{"n_layer": 12, "d_model": 128, "n_head": 2, "n_kv_head": 1, "head_dim": 64, "d_mlp": 320, "vocab_size": 1024, "activation": "swiglu", "norm": "rmsnorm", "norm_place": "pre", "norm_eps": 1e-05, "positions": "rope", "rope_base": 10000.0, "rope_fraction": 1.0, "qk_norm": false, "attn_scale": 0.125, "bias": "all", "tie_embeddings": false, "parallel_block": false, "init": "trunc", "init_std_qkv": 0.0528, "init_std_o": 0.0, "init_std_up": 0.0528, "init_std_down": 0.0, "optimizer": "muon_variant", "lr": 0.00573, "lr_mult_o": 1.5, "lr_mult_up": 1.05, "lr_mult_down": 1.5, "lr_head": 0.00844, "grad_clip": 2.0, "warmup_steps": 200, "schedule": "wsd", "decay_fraction": 0.586, "decay_shape": "linear", "final_lr_fraction": 0.0, "batch_tokens": 16384, "seq_len": 1024, "doc_mask": false, "train_tokens": 134000000, "steps": 8179, "dataset": "wikipedia_en"}
Each number is 50 + 12 x the weight over its row's rms, rounded and kept within 0 to 99. Layers, rows and columns count from 0. The size before them is the row's rms in percent of the matrix's.

# up: layer 6 MLP up, 320x128, rms 0.123, rows 249-266, columns 0-127
# down: layer 6 MLP down (transposed), 320x128, rms 0.0618, rows 249-266, columns 0-127
# gate: layer 6 MLP gate, 320x128, rms 0.123, rows 250-267, columns 0-127
up249 110:50 36 56 80 65 55 69 48 56 28 38 39 40 49 51 53 40 59 61 35 68 55 58 51 46 65 38 39 36 51 44 54 52 63 51 60 33 28 42 45 59 67 51 49 51 36 47 50 41 71 20 43 65 63 62 44 68 54 34 46 53 44 53 51 50 49 63 42 64 64 48 41 54 61 50 36 66 34 54 43 23 34 53 47 69 56 62 48 69 53 53 54 30 65 55 45 40 59 50 40 62 41 53 33 51 27 41 68 45 60 73 47 53 27 75 69 66 59 50 37 47 59 38 24 43 55 48 53
down249 101:37 45 42 59 56 28 64 71 42 42 58 49 78 36 46 42 54 54 37 66 34 54 67 55 31 56 65 34 33 48 34 32 58 36 63 60 50 44 48 39 45 53 59 55 53 56 54 47 38 61 57 27 58 50 55 79 65 43 39 65 46 71 53 45 43 59 49 55 78 59 53 48 41 60 36 63 41 56 68 41 50 60 41 46 52 37 35 49 67 56 60 56 71 64 50 51 46 42 48 50 58 63 49 75 39 14 29 48 65 62 48 47 41 48 36 40 56 54 40 37 64 51 73 52 55 68 54 34
gate250 096:62 45 79 42 73 59 40 65 49 39 45 49 48 58 61 60 43 37 67 55 41 58 55 60 53 49 58 85 50 38 46 58 33 48 67 36 43 38 70 46 41 59 59 56 72 48 64 70 46 79 60 59 58 57 30 36 54 47 45 29 23 49 26 56 65 31 54 63 53 46 57 48 50 38 50 74 54 65 57 39 62 36 67 46 36 63 50 57 42 47 73 61 59 33 48 51 78 54 67 39 60 47 43 40 47 54 47 61 46 69 55 55 43 52 56 45 36 46 66 43 43 57 52 53 57 51 64 55
up250 097:34 66 51 30 36 75 64 51 40 64 47 49 58 53 48 42 32 42 51 32 57 40 57 48 63 38 60 53 48 67 45 47 53 38 78 56 48 61 62 44 42 49 60 49 66 51 56 36 58 44 63 74 48 60 60 47 44 65 51 39 43 59 50 62 49 66 59 38 50 59 55 51 43 84 71 34 61 49 55 46 58 30 61 38 39 83 61 57 57 40 50 53 55 56 64 66 47 77 57 53 56 42 40 53 74 38 50 47 55 63 47 62 16 42 28 41 57 37 51 38 70 46 52 53 37 41 65 55
down250 100:39 53 56 40 54 33 38 37 62 28 59 72 18 48 60 44 63 58 60 52 32 79 64 39 45 45 34 44 33 63 51 53 71 42 49 55 37 08 30 38 71 49 40 44 42 48 62 60 53 54 35 66 53 41 46 50 56 37 75 51 58 44 56 56 46 48 50 60 57 41 38 65 58 45 54 54 52 55 54 49 32 55 51 50 70 40 47 21 50 47 46 59 54 48 61 39 58 52 59 53 53 54 50 42 39 66 64 53 57 38 54 54 52 44 59 63 46 77 41 46 49 21 58 42 30 35 63 34
gate251 100:45 25 54 41 42 41 40 39 48 49 68 52 61 38 55 42 63 53 52 56 37 48 36 41 55 58 43 64 38 60 30 26 55 54 43 35 61 60 49 57 31 48 72 51 58 58 53 53 32 31 37 47 48 54 44 67 51 57 35 47 37 71 40 45 23 57 41 70 66 64 57 56 67 71 50 63 46 56 38 53 46 52 66 65 48 52 43 66 43 45 58 54 43 52 68 58 52 65 63 39 57 52 66 80 37 52 69 63 50 37 57 40 52 65 56 70 60 59 52 58 22 59 60 39 67 55 32 80
up251 105:57 54 48 58 68 46 52 55 67 53 29 46 47 66 44 40 60 36 30 59 58 52 59 54 43 54 50 33 79 49 53 60 61 48 60 40 55 80 43 57 47 42 60 44 50 55 50 37 42 53 50 51 38 43 41 58 67 48 44 53 47 62 44 43 48 57 45 81 43 56 66 50 35 53 49 23 23 57 39 38 51 55 61 42 46 97 54 66 52 63 67 43 35 50 64 47 58 67 43 42 61 59 55 65 55 46 59 68 34 60 65 28 35 50 36 63 61 31 34 57 64 60 52 58 53 72 55 46
down251 105:51 57 42 58 57 59 50 48 37 58 45 48 35 59 50 65 47 54 62 48 38 62 46 66 38 45 33 68 30 44 31 55 13 72 76 57 31 36 54 66 33 47 55 56 32 51 52 60 58 41 60 65 53 36 65 36 39 60 45 43 46 38 48 16 40 51 32 40 39 68 60 34 31 51 23 53 48 46 47 66 36 43 51 62 50 53 73 30 48 41 67 62 56 42 24 62 56 43 39 59 51 36 37 42 40 46 51 51 58 50 43 43 49 53 48 43 30 42 45 42 73 39 46 55 44 60 37 52
gate252 085:52 66 40 45 58 55 33 33 57 64 55 53 32 49 42 35 46 70 60 70 45 55 49 48 28 36 75 43 51 57 57 67 59 52 32 62 40 66 47 39 45 50 52 64 58 25 57 54 43 36 47 49 61 58 37 56 64 35 58 76 41 50 36 31 48 58 41 56 47 50 52 68 61 45 48 64 47 46 58 59 61 73 51 78 52 41 59 72 59 40 69 36 52 47 45 65 44 43 68 42 47 68 57 67 64 29 56 56 35 27 63 28 50 58 54 60 53 62 46 45 62 66 50 35 55 45 35 77
up252 088:41 52 51 63 39 65 53 51 69 51 66 61 43 53 70 42 54 72 48 63 29 59 38 42 64 21 48 58 62 68 55 29 45 45 53 42 42 46 54 49 70 36 75 42 43 38 68 39 63 19 36 52 55 53 42 60 40 25 60 53 54 53 49 38 49 36 41 71 59 56 36 41 59 55 54 35 59 66 60 65 42 62 49 35 41 35 62 39 40 53 56 54 57 41 56 40 51 27 49 61 51 27 50 51 62 76 63 36 20 53 42 46 46 59 35 61 66 60 70 54 47 58 64 58 44 52 44 47
down252 093:56 42 54 34 32 76 64 39 39 44 51 50 77 62 49 68 55 18 54 41 57 51 42 57 41 59 27 57 37 48 61 67 63 54 32 39 49 41 63 56 65 48 26 34 35 51 49 57 34 60 57 47 46 40 47 45 53 59 48 31 49 54 44 73 44 43 52 46 81 52 77 36 33 33 47 36 49 36 44 43 45 56 53 31 44 60 57 45 41 48 50 59 48 67 25 46 53 38 57 43 73 55 34 62 65 42 58 45 66 47 52 62 72 53 56 45 54 42 47 32 50 33 41 48 56 64 61 28
gate253 098:53 49 49 73 45 58 49 53 47 54 36 51 28 59 58 51 67 35 61 43 59 57 45 56 52 72 52 24 57 52 55 49 54 40 38 55 54 67 43 54 30 60 37 46 65 35 23 68 60 42 56 53 45 15 57 62 63 29 47 22 28 51 55 45 63 49 53 47 49 49 47 39 41 42 49 33 41 64 74 65 58 65 38 57 41 38 58 52 46 34 34 48 40 40 60 34 66 38 41 50 63 52 53 56 64 41 35 67 37 61 30 60 49 47 63 63 59 48 52 66 63 29 52 69 50 47 32 30
up253 101:65 65 39 27 57 61 55 37 50 67 53 50 47 44 57 43 47 35 74 40 56 61 43 35 43 57 42 49 58 46 37 47 46 47 48 63 45 48 42 57 42 32 45 66 55 56 32 37 45 46 47 69 43 46 52 43 45 62 38 48 49 44 58 36 54 47 35 47 35 38 57 52 30 38 48 36 56 48 63 78 26 38 62 21 61 34 48 64 46 49 51 52 43 43 36 42 49 38 36 27 31 28 27 45 56 49 35 42 60 43 55 54 65 53 23 43 79 38 39 54 60 56 34 22 51 33 51 26
down253 103:43 44 44 28 52 34 66 40 37 27 57 49 51 53 48 30 29 49 67 48 57 54 47 57 47 63 39 55 45 64 19 64 48 41 45 62 46 53 56 54 39 51 52 58 74 70 63 68 50 69 36 49 52 48 46 29 63 47 54 58 52 41 51 48 39 47 25 51 59 63 36 32 58 74 48 55 39 42 45 51 48 48 59 63 38 55 48 67 57 50 41 69 46 63 53 54 84 26 40 47 34 43 33 37 58 31 62 45 36 60 62 61 54 49 30 52 38 39 52 27 54 69 46 51 51 76 40 41
gate254 097:54 45 52 60 53 36 47 27 36 38 77 57 40 55 44 34 47 49 20 42 28 39 43 36 30 48 60 51 48 63 61 45 32 54 53 63 63 61 66 60 48 44 38 58 41 41 47 65 67 43 46 55 49 71 58 47 41 46 60 47 63 61 42 47 59 38 43 48 56 45 26 59 50 51 35 66 42 65 33 56 31 29 36 57 39 61 42 49 31 62 51 57 51 44 53 57 63 36 22 50 40 46 38 48 41 35 78 63 57 39 66 43 56 50 24 37 47 32 63 46 54 40 38 38 56 47 74 70
up254 104:35 45 38 64 52 47 56 54 41 59 46 45 57 52 47 39 39 62 47 63 55 66 36 18 23 51 38 63 61 55 18 62 66 63 37 60 67 72 54 53 49 49 60 56 60 36 60 48 56 37 50 51 48 49 41 34 40 72 40 55 60 48 51 34 37 43 42 25 47 53 51 58 59 45 37 56 58 51 36 48 30 43 29 33 44 66 54 52 24 58 48 72 38 61 56 89 54 57 45 36 45 53 60 49 40 50 49 61 57 54 46 45 48 59 53 64 56 51 49 33 50 67 79 68 68 47 39 65
down254 098:64 44 34 43 34 50 56 66 46 59 51 54 88 47 46 60 55 29 44 66 41 44 36 48 55 63 41 58 44 50 27 44 64 42 28 45 44 38 46 53 46 71 57 47 64 50 51 33 49 41 58 37 48 58 39 39 54 48 57 39 49 65 40 38 33 60 59 57 35 57 48 63 51 21 67 48 60 63 47 36 28 34 49 55 40 49 37 50 56 47 55 29 35 29 63 48 51 44 51 39 66 53 60 56 48 49 55 23 24 49 52 65 47 47 79 39 56 59 44 30 51 72 61 63 52 78 42 38
gate255 104:39 56 70 58 57 82 73 58 32 49 50 35 58 48 50 38 58 50 41 59 51 46 43 36 47 66 53 52 25 62 58 46 26 42 54 40 46 77 43 57 55 55 61 50 54 49 45 72 43 58 51 32 51 51 44 64 43 50 42 38 57 55 73 52 41 28 53 38 49 43 47 41 44 53 57 49 65 36 63 63 62 36 48 52 45 17 66 44 62 55 60 56 54 61 36 49 66 73 52 61 46 71 43 45 23 70 38 59 44 46 22 56 51 56 57 58 63 47 42 63 43 69 29 48 67 55 68 38
up255 096:48 47 47 53 65 49 35 40 63 57 42 62 44 59 62 68 52 52 43 59 55 57 39 29 78 63 36 35 47 53 46 56 65 44 53 40 48 42 43 32 34 60 63 48 49 54 59 27 56 38 57 77 59 59 41 54 44 58 54 45 32 31 71 41 18 29 50 52 58 43 25 55 44 42 58 47 39 67 41 38 42 41 76 62 49 38 44 37 67 52 44 72 41 55 39 72 42 62 70 35 61 56 53 53 66 32 33 32 50 52 54 55 43 52 29 58 47 24 56 53 52 47 40 72 52 52 46 54
down255 095:49 36 38 82 59 34 55 57 41 74 47 31 44 59 79 45 48 51 59 48 44 45 48 35 34 35 61 57 51 32 39 38 41 57 48 71 57 18 41 52 67 55 45 33 36 67 33 30 47 43 75 62 43 48 50 32 41 44 57 48 59 28 42 52 51 40 49 48 44 43 48 53 73 48 74 39 67 56 50 57 26 58 59 33 56 59 38 56 56 61 42 44 57 37 37 55 59 54 46 59 31 41 34 48 71 39 57 67 54 48 54 52 45 49 39 51 35 56 48 50 43 56 73 51 55 71 61 32
gate256 103:52 49 44 49 41 40 65 44 60 42 51 42 54 61 61 61 69 51 43 53 45 68 61 36 62 66 63 49 57 48 30 68 20 42 51 56 44 52 42 59 52 44 48 53 78 59 45 40 66 55 52 51 51 35 43 52 65 67 66 28 53 56 42 48 42 45 65 41 51 42 41 51 30 31 50 44 71 45 54 83 30 46 49 63 46 62 56 18 54 26 45 37 69 46 41 51 63 41 36 62 53 27 37 43 78 46 40 41 48 41 30 50 56 48 33 41 53 54 39 55 49 57 38 40 40 21 50 48
up256 101:28 60 39 46 47 39 38 56 39 44 66 32 36 66 47 38 32 52 74 55 49 42 41 43 70 74 47 48 63 67 39 25 56 54 56 44 63 59 52 43 51 63 55 62 39 59 62 51 52 43 41 55 35 52 61 65 44 59 59 69 34 47 51 36 46 42 45 52 35 35 41 59 55 68 11 64 40 48 42 09 47 40 51 70 42 64 49 58 49 48 46 49 62 43 39 27 39 49 45 45 64 55 56 52 40 26 56 43 32 51 59 51 37 65 57 53 59 44 64 71 55 47 34 40 49 48 33 47
down256 103:66 51 47 42 43 53 47 53 46 53 69 47 43 58 64 65 51 52 38 51 60 47 56 55 68 65 63 52 43 25 34 53 44 41 47 45 56 62 56 48 77 37 56 65 42 35 68 54 77 44 63 38 57 81 51 50 61 64 64 43 45 46 63 23 35 54 54 49 55 58 62 43 32 44 25 36 61 48 76 66 68 47 45 34 47 43 56 30 42 58 52 41 51 43 87 44 37 51 31 49 60 71 50 67 56 60 44 51 42 41 49 50 64 33 45 56 55 54 31 49 51 23 41 50 43 33 48 57
gate257 100:58 44 28 68 35 40 49 54 40 24 49 52 39 68 10 50 51 38 51 59 63 40 63 44 33 63 42 42 62 48 57 50 52 41 68 58 35 15 49 58 52 47 34 53 54 54 44 74 62 61 24 49 44 57 57 43 36 45 50 49 48 58 60 69 60 46 50 57 44 56 62 37 39 42 39 47 52 53 48 42 60 54 34 56 43 70 48 45 48 62 43 45 40 42 74 47 35 50 39 57 50 59 53 31 58 44 38 57 50 49 55 34 77 63 49 47 69 44 39 34 43 52 42 39 60 18 65 26
up257 100:51 65 54 48 57 46 52 41 42 45 52 31 54 48 74 64 36 51 38 58 61 66 44 44 34 77 52 74 43 33 54 55 57 59 78 64 64 59 60 58 37 46 47 75 34 44 64 28 39 61 35 61 52 60 65 51 46 45 53 52 43 47 64 42 33 34 55 41 56 53 51 38 58 47 77 37 47 55 41 35 54 37 60 21 60 45 42 37 45 54 63 64 42 63 66 36 61 60 68 56 45 62 44 68 43 52 58 30 41 50 54 25 59 44 70 70 51 45 48 28 61 55 52 55 61 34 37 63
down257 103:29 29 49 55 44 48 43 57 42 66 43 68 69 53 57 55 41 50 56 47 39 54 40 71 53 65 72 55 28 57 50 61 58 51 66 62 47 51 33 61 46 80 67 37 32 67 51 49 63 32 29 34 57 67 43 60 58 46 50 36 60 68 38 58 44 42 35 42 46 70 38 44 55 39 34 46 46 51 46 46 63 35 47 65 55 61 56 64 44 50 62 37 61 37 42 45 51 51 56 72 51 45 34 50 38 80 50 61 52 44 42 58 48 22 33 59 50 36 31 36 72 47 68 55 54 31 47 58
gate258 099:46 53 58 36 43 20 34 43 53 55 48 34 51 33 63 39 58 45 53 54 81 75 41 34 42 56 39 68 50 46 30 54 53 24 58 38 46 51 68 42 65 70 37 70 50 63 66 58 47 59 54 55 64 42 31 53 40 67 72 47 58 56 56 54 75 64 66 72 41 44 41 30 40 52 49 42 43 61 56 43 56 47 55 46 63 61 44 42 65 49 50 66 69 36 50 49 51 36 38 57 53 35 68 50 39 64 58 60 57 44 47 62 43 72 53 47 57 71 56 59 54 38 54 41 59 36 24 60
up258 097:55 32 53 48 42 44 44 23 79 43 37 48 62 42 37 51 60 51 38 67 63 58 56 50 41 47 27 53 53 36 75 46 50 52 54 25 79 49 61 53 35 61 63 40 48 58 33 42 48 50 77 52 66 46 75 54 57 59 62 45 63 55 52 50 70 33 23 58 41 63 36 43 46 64 35 53 36 51 55 71 49 55 44 53 29 66 41 58 45 32 51 51 59 51 62 27 73 56 46 49 58 62 58 38 60 49 52 54 54 73 55 60 66 60 28 44 62 57 49 29 48 44 48 46 41 52 42 42
down258 098:36 47 42 55 21 48 41 38 41 40 56 39 62 47 32 56 56 44 68 58 38 48 63 32 71 58 57 52 67 53 33 49 40 41 53 46 48 56 63 48 51 62 50 54 46 43 50 51 38 56 40 62 44 40 63 47 50 42 51 50 57 51 34 48 46 39 61 42 41 34 61 47 42 13 25 37 63 67 56 65 38 61 56 59 47 43 56 44 48 43 34 39 46 51 38 57 54 72 36 52 37 27 40 44 36 58 55 50 56 71 60 40 54 62 19 33 72 42 48 36 39 53 74 50 64 81 46 25
gate259 095:31 43 54 51 70 44 49 65 53 48 45 47 62 52 59 31 26 31 51 40 49 50 30 62 48 51 47 47 56 52 71 65 50 56 65 52 52 42 41 51 44 42 63 40 52 66 58 63 31 40 42 50 57 61 45 53 71 41 35 30 76 47 67 47 54 45 44 48 47 41 19 53 58 33 52 57 50 71 53 46 57 35 75 38 55 52 47 80 42 44 45 48 49 62 39 42 29 52 45 53 65 56 71 62 70 45 44 37 41 65 85 61 56 59 42 65 32 43 41 71 38 55 70 54 39 51 40 53
up259 098:63 50 59 63 45 40 42 51 58 53 62 59 66 62 54 40 44 60 31 49 64 59 38 68 49 40 49 57 49 46 67 30 28 42 47 41 38 38 63 39 59 39 52 32 55 64 45 61 44 57 27 63 38 55 51 62 25 63 46 35 56 65 61 67 45 47 40 44 32 41 50 37 63 43 58 78 40 50 30 52 44 37 40 42 49 75 41 48 29 57 43 56 48 36 34 49 57 57 68 48 43 55 53 48 53 65 34 50 60 56 50 82 53 46 56 46 38 65 54 76 20 70 57 39 68 66 58 38
down259 101:55 40 43 54 51 53 56 38 64 36 45 49 77 54 52 49 61 31 37 46 65 51 35 55 29 55 58 49 69 57 63 64 51 39 33 64 54 43 46 40 50 55 41 62 43 39 67 44 68 55 43 28 34 58 51 69 47 30 29 46 52 18 32 37 41 51 57 29 38 42 57 46 53 48 48 58 54 32 42 40 57 56 34 37 39 44 61 47 45 28 50 33 63 69 26 31 78 37 30 74 54 50 46 49 60 57 54 57 56 35 28 43 55 42 45 44 46 34 50 43 53 57 75 58 59 34 53 54
gate260 105:68 52 54 52 47 67 50 59 42 63 65 49 43 53 40 61 39 44 47 60 54 62 64 73 45 47 53 65 50 41 65 60 37 50 44 68 25 47 43 45 64 56 43 36 69 85 32 50 28 40 58 65 55 38 35 51 36 68 37 53 58 46 56 51 60 72 54 69 63 46 33 35 35 22 45 51 58 53 50 41 46 37 47 53 37 54 71 58 52 37 58 65 45 48 56 53 67 43 28 46 70 36 63 42 49 56 51 45 49 51 30 69 39 53 51 51 34 24 44 64 43 47 28 38 39 58 58 30
up260 098:56 49 63 67 53 46 55 45 34 49 56 53 59 60 38 34 55 50 42 38 46 45 73 49 53 51 57 67 66 31 49 56 70 56 54 50 51 61 67 41 49 67 66 23 52 40 66 57 40 43 50 52 63 73 48 63 44 61 22 35 67 55 49 65 45 48 55 38 47 55 47 44 41 49 35 56 53 34 35 61 37 58 40 27 44 51 45 39 51 41 49 47 44 63 44 40 61 44 56 33 51 49 45 47 41 35 39 75 54 53 56 39 66 62 41 83 39 46 65 54 54 45 20 84 40 55 31 80
down260 097:70 35 37 53 62 35 39 46 66 38 46 54 62 37 27 61 56 40 51 48 41 63 59 52 43 52 48 60 27 58 53 61 41 32 49 55 29 35 42 45 57 33 52 54 59 57 57 42 33 55 38 35 50 55 32 52 26 45 54 49 50 29 48 61 58 50 67 50 59 40 39 62 48 64 53 42 45 67 58 31 52 59 37 87 56 65 48 59 60 55 58 53 68 47 28 45 46 28 50 83 57 51 44 52 46 63 56 52 62 43 25 42 58 50 52 61 53 24 50 56 47 64 66 28 60 53 55 22
gate261 091:69 48 33 42 41 60 52 70 54 57 42 51 59 48 55 45 41 40 52 37 30 43 68 42 44 62 44 57 61 58 39 70 34 46 50 56 40 48 37 40 55 48 50 67 50 34 22 57 37 58 45 66 70 52 42 71 54 47 52 55 54 54 60 65 72 56 47 58 47 31 80 60 65 61 52 56 59 45 64 36 35 46 68 30 40 56 44 21 71 56 49 50 53 42 63 48 67 65 65 47 49 53 39 55 66 61 71 64 36 54 26 63 34 54 57 56 57 43 34 44 45 80 43 68 47 63 43 40
up261 091:48 41 62 56 58 51 46 62 59 66 30 21 59 43 47 21 43 51 41 57 44 62 56 56 76 62 56 54 44 53 70 69 53 33 47 36 42 53 43 59 45 46 67 54 53 36 50 75 37 61 61 67 43 57 39 56 44 57 25 48 06 66 62 49 74 50 48 40 43 49 35 68 65 57 51 48 44 65 59 47 56 67 42 42 42 54 54 32 42 59 59 50 54 34 29 27 47 51 44 63 47 42 63 46 56 53 38 33 71 42 63 42 71 48 58 59 68 51 45 48 35 58 47 56 57 55 39 50
down261 093:39 48 59 63 58 61 73 39 47 42 40 70 45 30 54 47 43 41 45 67 46 49 37 56 55 73 32 45 56 29 50 32 29 45 47 34 54 49 25 33 58 46 47 63 46 33 47 49 64 70 32 57 51 53 61 71 57 41 43 33 66 56 53 41 40 64 51 50 42 30 80 57 65 55 42 53 51 51 37 45 37 53 44 25 29 46 41 30 38 45 59 58 33 47 63 67 45 44 38 67 46 45 33 31 47 63 46 58 37 48 32 60 47 65 41 47 56 70 66 51 41 64 63 62 46 69 58 44
gate262 092:71 59 43 58 59 40 43 72 60 44 58 62 86 51 38 55 40 37 49 50 50 58 54 53 57 82 64 57 46 78 78 45 72 49 71 58 55 39 41 32 36 59 65 57 53 41 51 49 51 52 31 30 35 49 50 50 46 41 50 48 42 67 60 48 22 33 65 45 48 38 39 39 46 31 57 62 49 63 58 48 50 59 59 45 56 56 40 40 34 66 45 58 49 54 33 46 27 58 55 54 58 43 58 52 61 55 44 45 57 48 63 37 28 51 44 82 59 60 34 56 62 50 65 42 66 53 36 47
up262 097:38 45 38 56 53 61 55 55 47 49 68 65 59 49 41 52 62 67 58 64 64 53 57 40 36 14 47 59 56 33 60 63 35 50 57 65 53 37 44 86 59 20 58 61 74 40 54 43 67 39 62 50 54 34 36 39 47 59 36 55 42 57 43 43 44 67 38 33 58 66 55 59 66 59 44 23 51 60 39 46 38 58 30 43 39 51 49 25 47 37 55 54 41 57 40 55 55 54 49 57 20 61 61 47 55 54 48 66 47 48 73 39 54 63 30 62 56 43 67 37 58 44 41 49 52 65 40 48
down262 102:58 55 60 68 35 57 67 55 60 49 33 57 59 52 60 76 44 82 54 51 57 14 54 28 69 39 57 42 67 70 40 40 60 43 50 53 51 47 46 54 49 39 67 41 54 54 52 47 35 41 37 42 53 53 54 41 58 30 42 53 61 64 53 55 37 44 41 62 32 71 82 20 28 47 62 50 47 30 53 57 64 56 58 37 50 32 40 61 76 44 42 45 39 39 55 44 55 58 48 43 46 53 29 37 48 50 34 52 37 45 29 32 62 48 46 47 56 52 49 46 50 50 40 60 48 49 73 47
gate263 097:59 36 44 34 73 50 51 51 63 43 59 36 71 47 71 84 45 57 68 73 51 29 53 48 43 46 36 70 54 68 54 48 44 52 49 35 40 23 70 54 34 52 63 65 51 36 51 39 60 48 49 33 61 33 34 46 60 45 41 38 52 43 44 52 54 50 34 64 55 54 22 64 60 43 64 60 54 30 48 43 42 46 40 60 50 49 49 71 40 46 59 56 56 34 46 33 49 43 56 35 44 54 23 48 59 56 60 46 57 39 37 47 64 56 30 33 46 38 48 46 50 44 54 33 41 74 32 33
up263 105:57 30 52 40 47 50 40 47 41 46 41 37 39 65 62 53 55 43 50 45 47 49 79 39 45 70 58 46 73 38 44 35 25 19 76 44 51 39 39 34 60 37 67 59 49 49 51 31 51 44 47 62 44 52 45 54 55 59 85 29 47 35 53 52 58 43 57 63 50 54 56 38 31 58 53 52 43 50 38 37 32 66 66 56 29 52 50 28 63 54 43 69 47 39 72 59 54 67 39 41 66 59 59 39 73 71 49 60 45 51 51 53 51 36 32 44 41 54 49 48 61 32 53 38 59 64 55 69
down263 100:43 37 61 56 60 60 47 42 69 47 35 55 38 34 52 48 51 56 47 55 52 43 51 54 45 51 63 61 63 45 51 40 61 48 61 59 66 56 45 59 69 51 55 55 53 31 64 39 47 40 78 33 68 27 58 39 49 61 56 72 65 57 76 60 55 38 44 39 61 49 50 34 45 45 32 36 45 68 40 45 44 29 44 34 39 27 60 67 58 55 43 64 53 59 54 51 67 59 35 56 66 66 50 43 69 78 69 63 32 57 50 51 57 71 41 63 60 38 78 42 70 46 55 33 42 71 59 60
gate264 097:48 54 65 53 58 38 33 66 57 63 60 52 60 45 38 41 67 38 55 54 56 45 44 38 51 56 64 51 43 43 32 47 46 51 59 55 63 69 47 57 42 68 18 56 43 48 50 40 41 38 49 56 48 29 41 58 35 32 54 51 49 57 57 57 34 49 37 36 34 71 53 47 63 56 46 55 36 50 28 49 67 53 56 49 38 47 63 59 58 45 41 89 52 65 32 62 58 41 43 47 56 68 48 29 30 45 70 60 37 57 24 70 62 47 70 50 48 43 35 56 56 67 49 71 62 67 73 31
up264 097:43 67 59 62 60 61 67 56 43 36 38 37 40 44 50 49 60 56 42 18 48 48 64 53 45 40 58 51 64 22 54 36 49 56 61 63 51 54 60 43 52 56 59 59 51 42 67 69 54 55 48 60 41 58 47 73 63 50 50 14 59 41 41 66 70 47 45 42 48 46 51 62 53 60 41 48 63 40 43 50 40 49 36 65 29 46 61 50 69 26 58 25 42 70 36 38 56 42 46 66 50 40 57 50 61 36 41 69 39 75 47 44 50 57 52 42 62 43 58 58 53 46 33 70 19 35 52 31
down264 102:64 67 53 55 45 59 64 32 41 39 51 44 40 40 65 56 40 49 41 55 58 32 53 64 63 43 55 57 52 59 54 49 48 54 58 40 37 38 57 62 60 48 65 38 48 73 71 55 39 42 50 65 33 39 59 56 62 37 37 48 72 44 60 66 46 54 53 44 40 37 44 62 68 52 34 86 56 70 41 27 43 51 67 30 59 48 66 35 36 48 62 43 32 40 41 47 49 63 75 29 58 50 62 55 53 41 60 44 40 56 42 84 65 45 45 48 64 65 63 34 54 59 40 43 61 36 27 44
gate265 102:66 59 46 58 79 58 64 39 62 51 53 59 54 61 52 67 55 61 56 60 71 49 59 67 62 53 48 41 35 41 49 51 31 47 58 46 44 57 52 28 53 68 75 52 41 60 30 58 50 38 57 64 55 69 41 72 36 71 62 43 57 48 48 39 28 76 52 56 55 30 36 51 64 48 63 67 53 50 30 53 72 54 42 57 47 40 43 39 50 59 32 60 51 52 61 75 64 58 44 46 34 55 50 50 50 54 20 44 47 51 30 60 60 43 47 60 33 33 55 53 51 63 51 21 61 65 47 65
up265 104:58 58 51 48 20 54 71 45 49 46 53 59 55 45 33 45 53 62 41 44 61 51 44 45 58 77 75 47 40 48 54 44 54 52 49 76 46 41 56 62 38 68 48 49 60 59 46 31 51 29 57 36 56 48 44 39 65 48 79 40 56 19 74 68 64 63 63 47 62 37 64 58 50 60 39 37 50 60 43 65 41 58 33 46 49 26 60 40 49 45 71 42 67 67 59 55 47 54 42 41 63 73 39 52 38 58 58 52 47 41 29 44 57 51 72 46 48 39 32 39 54 58 56 18 44 55 48 40
down265 096:49 48 50 32 68 56 56 46 35 70 39 42 27 49 51 72 41 70 56 36 69 28 56 29 56 50 52 51 54 52 47 59 36 42 33 45 67 39 49 57 50 35 70 47 31 43 63 54 48 40 56 63 56 34 53 54 31 60 49 40 69 60 38 56 36 55 30 61 38 46 40 32 37 56 55 68 40 40 27 57 41 46 51 36 62 69 49 48 49 49 25 75 40 36 55 47 64 73 46 46 51 48 56 52 45 67 48 42 37 66 47 53 52 46 42 81 59 53 73 61 75 48 60 65 60 52 47 56
gate266 100:56 63 33 41 63 60 56 35 52 39 38 40 61 28 67 73 53 49 46 24 33 43 46 53 38 52 63 49 52 51 35 36 43 50 54 49 62 59 61 48 46 46 64 52 40 54 64 55 71 60 23 53 39 44 59 44 48 41 50 61 56 68 49 30 62 60 35 61 28 47 62 64 54 43 51 37 64 51 54 54 54 35 50 46 55 42 52 56 56 54 41 31 37 55 38 53 71 39 41 42 37 33 22 55 49 67 50 55 18 42 33 41 44 48 25 65 70 52 50 30 49 71 47 41 58 29 57 76
up266 105:37 54 51 49 23 66 53 27 75 40 55 63 37 47 55 70 45 51 54 55 52 35 55 63 64 36 61 55 39 48 46 60 49 69 78 53 59 44 54 34 34 49 38 47 40 57 48 48 51 30 64 27 52 30 56 47 65 43 65 63 50 60 70 57 43 75 58 75 64 40 52 38 64 38 29 36 48 43 34 52 59 71 45 46 42 44 53 26 41 48 47 58 56 45 72 56 68 25 57 62 44 67 43 52 51 49 72 52 65 40 25 55 55 55 57 37 62 53 36 58 47 46 40 47 53 42 56 41
down266 098:60 54 32 68 77 44 60 62 42 38 25 42 63 54 41 43 24 46 56 44 49 54 50 64 42 71 46 39 48 51 51 46 47 40 43 57 54 38 54 38 65 59 56 62 64 64 74 49 48 77 34 26 40 54 35 51 61 58 70 27 47 84 34 51 45 46 37 35 26 59 34 63 53 43 42 45 36 51 68 40 36 46 61 54 53 43 39 46 54 45 54 59 61 58 67 49 56 65 22 48 45 47 37 38 60 40 51 52 44 33 74 71 53 44 59 47 52 47 59 44 56 64 48 55 63 45 49 69
gate267 103:51 53 46 35 52 28 47 22 50 21 49 44 73 50 46 63 50 45 65 33 38 47 49 68 56 50 33 66 50 48 54 45 42 51 75 52 60 43 48 22 44 66 55 61 68 50 57 58 53 33 33 50 51 46 54 25 52 69 40 49 59 49 73 45 34 12 56 50 40 52 45 54 42 44 62 42 67 38 60 42 46 39 53 53 63 26 54 47 41 29 43 37 40 69 68 53 26 52 57 46 65 69 55 56 61 35 55 49 59 60 47 54 69 53 55 44 54 37 50 59 50 57 50 51 50 32 51 26